python train.py --rope_theta=10000.0 --rope_fraction=1.0 --lr_head=0.00545 --warmup_steps=338 --decay_fraction=0.855 --max_seq_len=1024 --z_loss=0.0001
Each number is 128 + 32 x the weight over its row's rms, rounded and kept within 0 to 255. Layers, rows and columns count from 0. Numbers have three digits each. The size before them is the row's rms in percent of the matrix's.

# v: layer 3 attention value, 256x224, rms 0.0656, rows 42-63, columns 0-111
# o: layer 3 attention output (transposed), 256x224, rms 0.0625, rows 42-63, columns 0-111
# q: layer 3 attention query, 256x224, rms 0.0853, rows 64-69, columns 0-111
# k: layer 3 attention key, 256x224, rms 0.0864, rows 64-69, columns 0-111
v42 081:128121142109133089081165145137173110114128094153161090181068120122179148126214144163114130039079154111138156126194146158104225129195146171119148186081113134070118148102141068181129142107199150114154088112078166146109170122102125166127110128080099119123072088109116170117067157086146138135151116124123143096086112175121119107123175132143
o42 076:110097176101100130143061126084143150178156134126069115094158137121112067077129122109159135188115147156084137109140196110081139204081163105135135146161183167136146138165137159185099141135080113055156171137121139165158118115124120047080110134105126151134155117170123134173185119039121142128132096080104105146137152133099129094157147154186
v43 081:131107148141091161230115143094060140150121125143133143149163098099134101063084137118114135193163101083136132111114166098110169160101122122176098196134161138093144187182140154065115127200090140073163109160178109159086131107093135079168122074181145122154108146118136099118148105105142088132079136085091165112142078088087094136133142113153
o43 081:140153118116117145106160130108149070067110088137164189117092108158176159160112110094147154104137103118177113093134117158180134126128002127118108099083168086144076078125145125152085132087154163107127087183105117129156123153122142115172136138162155146124129140159077113078076146174176114186191182172097142143101142138178135113171143104049
v44 099:139110144118151006162101110124133146149108101136099120113063082175126166119177124086155151134154165137120113042099111146082143136156161127090139131184103053113142163109123105121108113146089102150059139112184151116119153148126128099117074121130114092123137105147138159104152156130178025124099132153152103095139105135126111129076138135148
o44 091:107162143112080180076157111085135154136106081089145148124191191086109159176119184132093052124101070143139083109092129152167067115131079110057148150066144132114076124135128152124134156130074152158137126086126148123124135132128157110117134114092178155146142151069151142118140167105075182135139129165141146120120174107116124079173141096138
v45 087:160144091120100122097155115132154110147172136171125096163121056111147054141172145128145100110124127149140169162127163126166121085068128126081090092073077186154152107186109146181151128096153181075119065130086092118169110167136081122159150114124125165123133160099160149136046162139141180146155164139118135147097118142154168165106117128140
o45 085:108116147126109121135131149151133151200103164119110095107096092125091117112111097146163183174132099151095151101133167120092138122107163180152147113181122120107152163122126154154104129145140075117106156103169131173126132105170151144143152143058103124126156095091135143149174071050116090070073079083129108163149099130158147103085127159250
v46 092:144116085109160199171214108140123153147185119086137099128110048140132111102183147109052155107138136054119110110093162097118133164085113124153091132113128149141164148173107119137159143150166168083089081125136072152137105155146149134129108042107116090172136134118157146071035133157106182137074160123146172093103084097112172095161159114119
o46 089:122137124034105133088164150123114129123095133093140161095119123133136128138085104141185210150176098163168146100168145122189097098136109214136114088149141104134103102182130129153116098117171106132118148178162105227125147076137154104155121175052163159166139102046094173127154079058155132143199077140134099125076107114121144110125149128124
v47 086:150108139108141104137096130090135139154081146077118091137118102138142182101138120162092212164114113068111114069142133192019125126108127181118156125165136147089162171100124220082144155183133095163134140160108080137152145159163176093111100089134110118143090087144144152087090112159180123080097150168086175190108051106134149104125172136102
o47 083:141115140101107191092140108135146074047147127128161148066124177113154140137136084128153154116147183164199085163147145143175078153141084099137130145107175148116090093159096125160109106068135147126165123156131166117088114077154113064161066120195111163145148155097094098125078138130116160155184131150095109090092191130108121121203161141094
v48 093:124153143080124134037158077115156144113166124147090116202125106081173089170142113182181156117129183090124121189144119178106152143144119105154154163108113201092154076162148083127141135036196139107122159135082139131178166118163140138119105148117142101130053098094131149057116131127093129168133133152086127100097156156209146162125143121107
o48 083:184087140159090094145053110149161141170197167165081107116085078124108117070184046204130105150099140170114115163147085106142136142146142116160134121117147196141143152156113119087110137164074155134172153075132117168049131060138079143149088141093135148122145119085115136215151093097118121077148102086061162132133155132135136093182158168148
v49 101:180122116113133118069169072083133113103126129136144130136092138150117126157163160145111094109115170177120115207166160076167113115151147117167119162093108225154079121093128129170148124087166126111123085113088183134115109088143135125105150117071130170147128107100137130151073109072137204113143151143196099122119165193125122126160148116115
o49 093:070103061121112132136105193128153178180140148139099079154118132127131072123149111093162154152135116137133136118120157102069128132083232150179158098164125100129158098114126166126150108084106130095153127166079108169203146174098136112108134113082143130103150077124196135146177163094143075150099082121129179159147071128112106140121135183153
v50 090:121091120136140158122040122117120099129123110103113131178170161102156115086139105056141170142103096117126099132136117116149109121114129090106135109149138129135091144195119201098050131111101112178195155114108099112061115128095151087089106113157116081152116189151119134151167123111151111095156134170060104120160123141161098088121155128118
o50 083:084149112138104101103164100139161113140134122165178173131133100179147103162075227160087081052155152108147092117122120099141125109131097114103139131067107090080143082140141076081137138115084113127114121058154162063103162099123165137125150159173161177128141181133137167125087116185154110109122143128125061115145126181157118143106103098124
v51 094:078174138108154092172067160091128121118091093128152178161172186156135085077117122135133117117098182199137158186132116079084156150137127045087124048125146089121110138139129125132201095103158110086188090101131135132139117100129136152153156197147102206128087113117135140176140134094142106067160121109164146138159156086116118178162112108148
o51 086:092119180161123130194139186143064110171135102136082090108104102147133136136106173133114085114133135081078139110115145152121166183157135141097143144094114167151153143120139162164098128149088084159106164116120150120175130195169134166089126083200130089095166194190149057133115086115092104166093139065155139115182114140134098067138131184109
v52 092:122157123140174175155098161092096136060100100070131188079135157163113078098100096122126109110128136202130104127114108140150104152096159076108141106160118115097127179118122090091158129151128137153111098098168171117089139107132112106135135108179141147101134126123138134154149107119161092141168121128141154202120098116128143166062186111139
o52 084:089153186123126164129148116113124062101108055144169137140143064128126132150109147087111129085102106147089114094109105143102122135203040161117128162095157093120041097146142155154109158150123157147109090136168126112154128162119123117146138130155148110152095217090187124118137087131133103080082184157154136135149122125193147144126123129154
v53 086:089147135109170119112169185143147133120164134080073120159091077130163101078203115097147141118061169049129168147173095178118139136107128187176159105147146066179173139171116093114104110070177123144109099097105129113182142144153129131167123072101102144148140063133147125122129149150103151150140154171123154145142112091167102084167171153134
o53 080:190131192073100107111098144109120152132052110098123136085186120157083061100096140133124138135150140140095153129119139117171089114154163128073107147148176139096120156128138123143130163197132114092115147115175119198101118073181120161084118165094153107135077238145133095154137066085089131158108115097132114107118136099175144104070151115246
v54 094:154093159094124091189168101109125091126128151110099107054123136117089118150034116073158132124203101126109192118146129151127111147166178091100135163188129110106108132170150130085126138200073071113131172111207109138086126073113067126134126143150119124117130128159108095089198118139149110108090061148105091094112097112106135154114162127152
o54 088:166123098185129144163108127118132141073094108111126126174079133110113159153190137148087111104078099110121106111082091136159109124115092112094159161060135132137098097107091131072120137111139178135145064107104175096166136169119134143128135081094132123148147152117127130078119175188143168165161187173156150201133197087104120124129135090112
v55 091:103141161126145065141150136078162184088111116110127176116071122146122172102129112158134134167119139119109092150175131076114096147108120113150146120134143130161141174085124133075136123080126146071180065141138140147109116139123185122090109118128138090129115069158148118132166123091159178137115133112144160161096162099200118116167163109145
o55 090:102155099113116149095123162122114070081153105110148152178118107119167127146122105109156194127178091121145099123133095141162120127151175168140139141120131071127062080171152117176098098142135137134085107204154090186108158134110148083205110112138171153134116157115119154135080090116132157177127151175075180113142094116144120121124163182096
v56 085:124098091060142136204113167129127132086128133099118183095152127143112071099113136106141123116102133156144147155134100167108048121076140096122139133207110104181133147086132107098080189095130096167098123157135111104187147121145067104124154142150094092123184180142128123184127095129087126161124066172133061070157139145054130162088123124131
o56 082:124180119146116161107157149074150111117077123151155143109119105150118124134129180143113137137119065095138103089143091148104135090136112107089153146122172149084097110149103138098119160105101145086108101150096104088095073140156106115066169120111192122162145119120222085121128171165113069125101180124164178161140101156157112127087162076108
v57 093:180097110068120078157132099104126147142158142114156168133164066104137109114104140074092090114133152148105129100071119174065116148102136163180122127155134168113143135157144131074077135139114090164107141132252099117132143090138121127164131095120111087126122133105123102078088135162166108170076116136107105090162094176080163156078145126114
o57 086:134132118109103189108170144107161176123128143102147104098117147139156209117125115144146118136102073156163067126148154101159076117143070092116150108096133126149092123155109112096092124099062190116157094114091173134132121101107122144139115144108109143125183124082092105084102183142163152079170121156131152156098140132142121099183150104073
v58 099:147128110109138042132144155111150123114132124152108105141103119084183172143194098121169194052132124102108155107091109149110194121104162177142176148134163097105166120156114093125171098149135116112211099143089146133148108148126132138169117068130106148125127068115129105062138183162131092119114113134067172170089093114143112180127138128147
o58 096:150084157141137106128059092139141098120153148097115136122091153133118135122134047130136134203121133172161125131119171156167094181117089090136113137105122204157110123163108117116108142111114147122141133119129157137109086091138123058134064156136072152094138145120023111129103151095118233139150129141108146123111173093117145093174139168103
v59 080:166116088101138142117115048150131125098187099123166072165095133114151107164156107140106130110128131198118074098126111128141098104126165123134090164130087153115115126085165109205158109133078161133132173130121099157184080156159119199138150130091129127180186200127135111125064118146092132169098112091110166184119126155086113127088168119145
o59 080:125074146152125135115148131110192140151136227137100078113158117152116167108142095150109144153116169151153128152186138124065106131115138140164096149122144164159183160118118134084153126089101146132113121129134142147114122105033127082120102181059094146132130037089086171154210217117126122078114096136124125118071129155103147153123094130101
v60 106:144088144059093027139141093133168093086120127165162157056080096131160123168129126161196167100120129189146129093171128170171074113155147128107111134144165121166108155138144162112133135134088101146129131154059128120105149059113114110135142144130128152114157097115116126137144151127120102139154114181103143136122101141071103167085171116150
o60 106:164125126160139124137084137096144099149105194113115063186137138115123182136145128142086111181079065137167160138107139168141097163093187079150188141124124163104124121133123145106113078086153176101166092114137144126132084146132108065137110105119080151113143084082100123132147116175089200129080123151131118160134200101102088110102101166175
v61 090:082131153104166074139134105092166148147068123152094152156115143114104159159056129158136121129132192132159143169116125172123168128160094056154127145123128163124121198100144153059127110095120084063123123164162128141104106153122167116103078107142152070111019110160126106072180140112134128129133140153172137126109099153147127108170131096105
o61 088:171131121167134146146105133102103118087169043133164149157112112104152137140132096124138101086119081109114084131090104103193149110190143121126152122054113149119100048161123157128116119131120156198094133093101130122104207163174106108172146100180155112070142158132145109150092080160159166167116147145093132101162157096130130117165147143180
v62 095:116100146141163028167229120139102103141132145141115104102177155122085132153050147148138106078119146105117129196088071069104166149133127129174145187138119130139102104146121074095118125105185091150117126135168164089159155093149155167130096130148123137106072026124138151086089161134141130159087094108104049088110182149139116120148108142141
o62 088:162130087180132157149061158117110196171152122134124147146093136087114102071149068132094102137125079132094181070152119146152117104190129124140127137092146169136129136097143128121143130178045190094150121093095103186182103119128109155145168098115127117129200186148083115126128133122146155136163140119163202125115100080137143127124172095111
v63 093:187045122097125161135176141124121120093195141117148131155173113102104114103144112102178161169105139125113087178105178054114059132085144143083110119144108159182136049114133090140139146125100151131158143133105138119088124146123115151164204085122098107163191147108139121106079129191153144156095153113114107104097163075152134064112073119123
o63 090:060155052115136107106148142115125120195176160062132116129079104133152105116132105142124165154150103122163126091163124154106097118101118184129122132139080114148156125159184098071122074147094132082103113137158143137167109106098180127117098168145178164100186088098123127133081152084157111139115063155140198173115080149089120144133167184027
q64 171:123138098130180090110118088150156113125082145126128112119169089158076068121145060074181160079169100146123135111184127164144137101108102182162165159158129137131108185132168120145139166066151077092147116153161090151117066114161114123139069131143135085100112120134131109168127212156089079185087120153128166142135085150132107122119154100134
k64 116:161082128133113167112122161158106122113161140131194151109115187071160233101093171163105149171116169107163159159071106079120196086126131126119106142129134101118129072130125146126130117159065163151132122153147178169153162174083166138117173112152086050097121118116157105128129089109159146064173147117135127143113110100098202133116125116172
q65 097:121160099146094149162088194108080057142181138159123081120129133116137135144138069176109145124135170143113102135137074148172104145170154087086179102128113199154102142103070119101069125134101181161127117075139168168108170161093171096118159132072061174091187164107114168146147156095122163112146148137151132100136136137164164139140048159137
k65 101:101141059140151153147141113088144092141148182152139115147138138213094040156172086176096157114121121203132155087161115153166098075099142182165096140133155118127096130077080161092139155119187140106092094120122107154099088107174141101154120114140098118079119142190154158112154154143068143129113107139149100077105138102148100186123141091121
q66 121:120123158133076167125117167117104098121157130107113149121099166112169170161101183193057117180126159119125142164067129083127115161144152101141109097097140128118149077111091140099137092165084150150096121104093159143162156154071140146073189124103110157119136113134124128082138072109146153086143127127147113140134191147149163143133080143089
k66 123:131159126127173128131121111144168157130156111134145127110100068144117019135186074093153174106130068132115116122172119132083089134110078139166147128150137121105187141117117135127129161103193105137097099102076146113098092101166120128124118140132150165166118143110105189133131152171094125207107090158088184207112146065188087101122132136097
q67 115:071104102088147111166110164099113136164136163105101143125156098114150104141196126171159146111114152102115125091170130252091138122143104142155162160111168121152089150095128116151061118100129136143101124109166179116115169103131159119109091111132085158119205141087109178172076160165121136142145107088092138110150103131179077136155134146165
k67 130:108099141146129157156106157150072083093102133172104125174110170117105105146140115166109107116143173149117130115133029139169071074176114113144073099102099183120119172194116139150112109120105176162167092113124120164178135135154138094172135131119126104111139162138163143146099118060169153134082184130159093036152157131087143183134118131146
q68 093:111112113146178071080105118129129122137131160091144142122167093169090090164120111097174138122153143127147146140176135188093121082122108140153186145160169110111101160119134118192090149087125122081157118167214103164140079098154093130169083101157143090109154105142115098153119140134127062156075114125099128134151076159114118104127169099141
k68 102:110164073072116156112126145110179116106206130160070177086129180147124170064072146096117130144123115142140131124084145091150172085171148115160105125085118152139135104105093159044159133137106108110143150168125102162144134143115125134168117157160077130110122150161178081129174134102149142027123154110121115096074147131075179140145104102136
q69 100:148124103129163197109171135152150149075156105175161087139158132143143101129129098121112140110151053146140138109147156115107080184126094123134081185171093043144162112112173094089171160121090128073128089150151107128070093099173141159174119145132177091119044136157112134147126166162064036073096102141114128132097129127095140094064189161085
k69 107:183156186093121083161152091152073172168107186096167143103209089101177178123079133111120107182153138088119130206080124117078112166180188117061139094095093157102085164162150093137111131112077129152157156106150136150106143141126135147066144148146106127066180094091112078118122127165149099105206127114161110122140128169113132094121088118157